config.yaml
n_layer: 10
d_model: 224
n_head: 4
n_kv_head: 2
head_dim: 64
d_mlp: 896
vocab_size: 8192
activation: "gelu"
norm: "layernorm"
norm_place: "pre"
norm_eps: 1e-06
positions: "learned"
qk_norm: false
attn_scale: 0.125
bias: "none"
tie_embeddings: true
parallel_block: false
init: "normal"
init_std_qkv: 0.0449
init_std_o: 0.0094
init_std_up: 0.0449
init_std_down: 0.00503
init_out_by_depth: true
optimizer: "soap_variant"
lr: 0.00506
beta1: 0.95
beta2: 0.99
weight_decay: 0.091
lr_head: 0.00745
grad_clip: 1.0
warmup_steps: 200
schedule: "wsd"
decay_fraction: 1.0
decay_shape: "linear"
final_lr_fraction: 0.1
batch_tokens: 65536
seq_len: 1024
doc_mask: true
train_tokens: 195700000
steps: 2987
dataset: "wikipedia_en"
Each number is 128 + 32 x the weight over its row's rms, rounded and kept within 0 to 255. Layers, rows and columns count from 0. Numbers have three digits each. The size before them is the row's rms in percent of the matrix's.

# layer 4 MLP down (transposed), 896x224, rms 0.109, rows 807-819, columns 0-111
103:080165105140117126095099118188145134149142115173157171165112118155114178146185139156097114146066085122121132177082143124160149097107193213170126123159048113083100173201093166121104171096159128069136057145121060095166140166120164096102113128156139115111128131126035124126049136071173148145102163173123165103086135154096126118145098133130
101:168159114143138123125090162112143093049114127151156068122074158113096111131139096122111102114074075165137194091140079164174161166140132186118102190169126137099111126157134093152182124116124152136085091122186137125120168134137147129136132131129155189130113113129105144151088071164088103081159173145167119122100154105155095073052156146141
094:175110091110132111133133104138161103063165113177147140122117069152214135055080083134121140136098122077131136135107139154099072148157124140160117164086159143179171134113137173109122149163081094124125135065085166125169112108111126079138142143176142126145129172112114092108116172122130118118114113123152080212082091158162130137138159120170
092:101109165063151080076104213140131128119103160125120134123170120133118161177118063145114107067117104109139134068141106156161164135147110146121156143161122143127165134109103154167141132098105178149141127095102135053171158145112134143128141120156104120094128110149176138137090107158097172114056053206129148159131083111165178122101176176111
104:107162105128104116138115056100090107126135108162162118161129157146141112155171151129133090180070148092163126123122130148110153124106157133197108127144100114103121106153155123174128193118140095140150132162103116127174119139164129160069097136084147105102176086107083154074132141073172165146106128079130128101150084196127106139173121154130
096:150116119108061042103129117146105138185181134121112120129150115164131161146151156105153106143135121115136108117182175135106137128139111108166127191095155161142134078102082124089077169161166121158099108153084111125198138154105130174142154164172134071074102155175111139162114155013064136140168157130166119015106095152168129124152083071167
084:157163133136123112088155126160072108092116091114076156066148147106079106083080103118112108196111100144082143105081107146115119212135095160090152129179131174139183135101148144134170164117128068158125132114108129124097123153108120150173165113184141141081128163098126129134111085153072147180068105113154117146158200091098151137098198134120
098:124130113120094120092078122150086129183141148175182106147100149139156146185165158145136092140065114118139149172115159100114091093113130094171102125146169122085168088094157097140102068143084167100134107145134122125127141193144099137113099094145128105135177124180175126102198094114138147135127120135136137079075151125160090101131165153139
101:163131125148140170083165186154126110135131144154110103104123123155137113159055181158151120208099103123061183160146100111120121121076145129171198157125102127118084092123108121138093120120105147155115108125135124163141122170104109176135117155110129115107109144146126163136126114111088071117136117170119154164115113135120110124133110117158
105:128120116140136131163131170120113098176185093115108105060122099158116124166146138107154097111154183163112157164075137112109107177134150146139056143173064151111078102139195147141124087142102126134157115096169103059114140113123151167108113135135106109109053106127122096129077112141102096187095166123140123133099173127142084208111080115130
080:152088133110113145078142099147087118123137126111161109151159146176128122150129130143144113066118135149175130170127086166136079098169119144082083137110142077112187143124140036068136139101200117094141123181134150095157123194124059122192151066135115179129154133114118108118088149106114127161111091101158185147171121141175115147102189134167
099:127171079191161083118102098089136162146172154155181130112152161139092074159164117128113111148149150109127099105199144105072153143144113084136162165098101111134062080149137095100131121125188094142107132161151117072106108136151132131169131126165110111106175082078091139147194153133167152088119113083114114184152124168096117088119147123107
105:170221124158150126147091136115173105145125106181141092087154081092160158134130164148173153100152113159156134112073130109118106059068189097128183127129168147135118069105141201083153105120115111165102138100145178109130118136178191063144093133135077191169098148148092108146134094120153209149123080144111160133126096176104075150150126141161
# layer 4 MLP up, 896x224, rms 0.118, rows 808-819, columns 0-111
095:133141133121111150144142123140108101139097097062112146143126093158125119138132079139101162071130127168140138162084195129136144181138091126115055174136077072133102192116103182137053093093146056135142156109131055167084140112127146094126168126140109099144131062173142171121144107121119118125118131149118175083129149115109130171130180118110
100:096081186107180123141178090094145149153125115107102142144170058074079125126145097136144062130126126098079122093106134112106066124135134132148101099136144133125083105103162119137118136110114086114079157151136099115142136121124154069160135106134185143150125141146107130110051070108104135176142101105167090151190160126166142112141105124178
094:111125111104128115128114131112099105080144147114120093116144191124118104127137152118128116118135140131155093142127107146083094162119077179082159144099104152131155166104082162149099155164116176101124204166141152140119149117149060145129116137138162074148099130119112113127121163129128118131163143211141125117107157122156109141154077159111
106:148144105108152074175173103158103169123111083053080071187169104133117089167131100145115172133167157146152094142134128101154138154093121099105138081140113103142140108203079167062124121111129146169161105046182134098152133158140121100137138098148093134153127135131071167082170122153086052102109151077155158121077086158156096171150143138122
099:074091154056175072128086136133092149129143147199162185080100161096105151109126189148193062080168212115092125132153120126145174117098132094108091132102174132114121129167157142105122128109077190166070175151111108123131139138168100095163111127132159119083122166075092128120150153164104169126116107135137134142117119183147137106098135152148
087:145100148108161122144115109150206107188142104149138154112102170133118102050103148169092112140184085126103127108211148119149183151152169177124149152082139126141145130203089071162150151126113126090129072101132090159090197167165072137168145146119110102119124118128208141139122141116073088157151142124135106090077111179104159110125075195145
095:132154148153147157105092114094057123174139144128083129106122138110143122117157040128166107130163113137064161133145158099204117127131161121141107119148093149125139084155098130128135083104127118107137115155099155084076113088107107115136063185178172149175084089150122189122092114141097126142081175120136149110172135141131085133138129087174
100:153093101085164149158105082092136044134125110103137111109116109111097155121148089129141117090106097137127097075130097050116084124135109130176097118127199068113130145124167151106189180102158125167166142107074104117114138149187187093154155190131167109072105187135161144137071155151130147152175120080110091169185144161094077121114125120104
093:111133116123158120147148135106120106169080095121110152148149146087127098140099140111103061109144154124079162090126144149116130176111139133105174075120140087093108133139162150148143118139083157121130166115155160121132121115123096152148224067074204106141143116097151157135146097156174129098110122142141196176130136114137097146124162155093
078:126142127182203165128097093171140105149104134129138116125123061180158104118139113153081212142096113141164123108084129117128139116114098147133158100140148078137148134145167118076148083144065140131166110160060086104149189159158122112160155092140076106088166072149118184106091083107110122130095143126108134134152091135142135106130136119169
101:086092136116140166130114150128168156128169095180148149112148138092177168112160074128106148092138147162156179124074178101103150104151173181095112111164139149151149111121128093144183172186134141129140089177148103115122173139150114144101138165167098108170107180089125174156101159109085109117098160109122150076151129180110120116149094089119
104:181164091132150144148130149103138187134099129143065150104081106138138104165195160087158131118144132209161075111202145180119153087140075138176191100132135117123124186148088107111150139138128123107100134155065104101080205099114105103147200132163106175172109120157112176126207086128110104127152103179145136162170156106087205108130151102160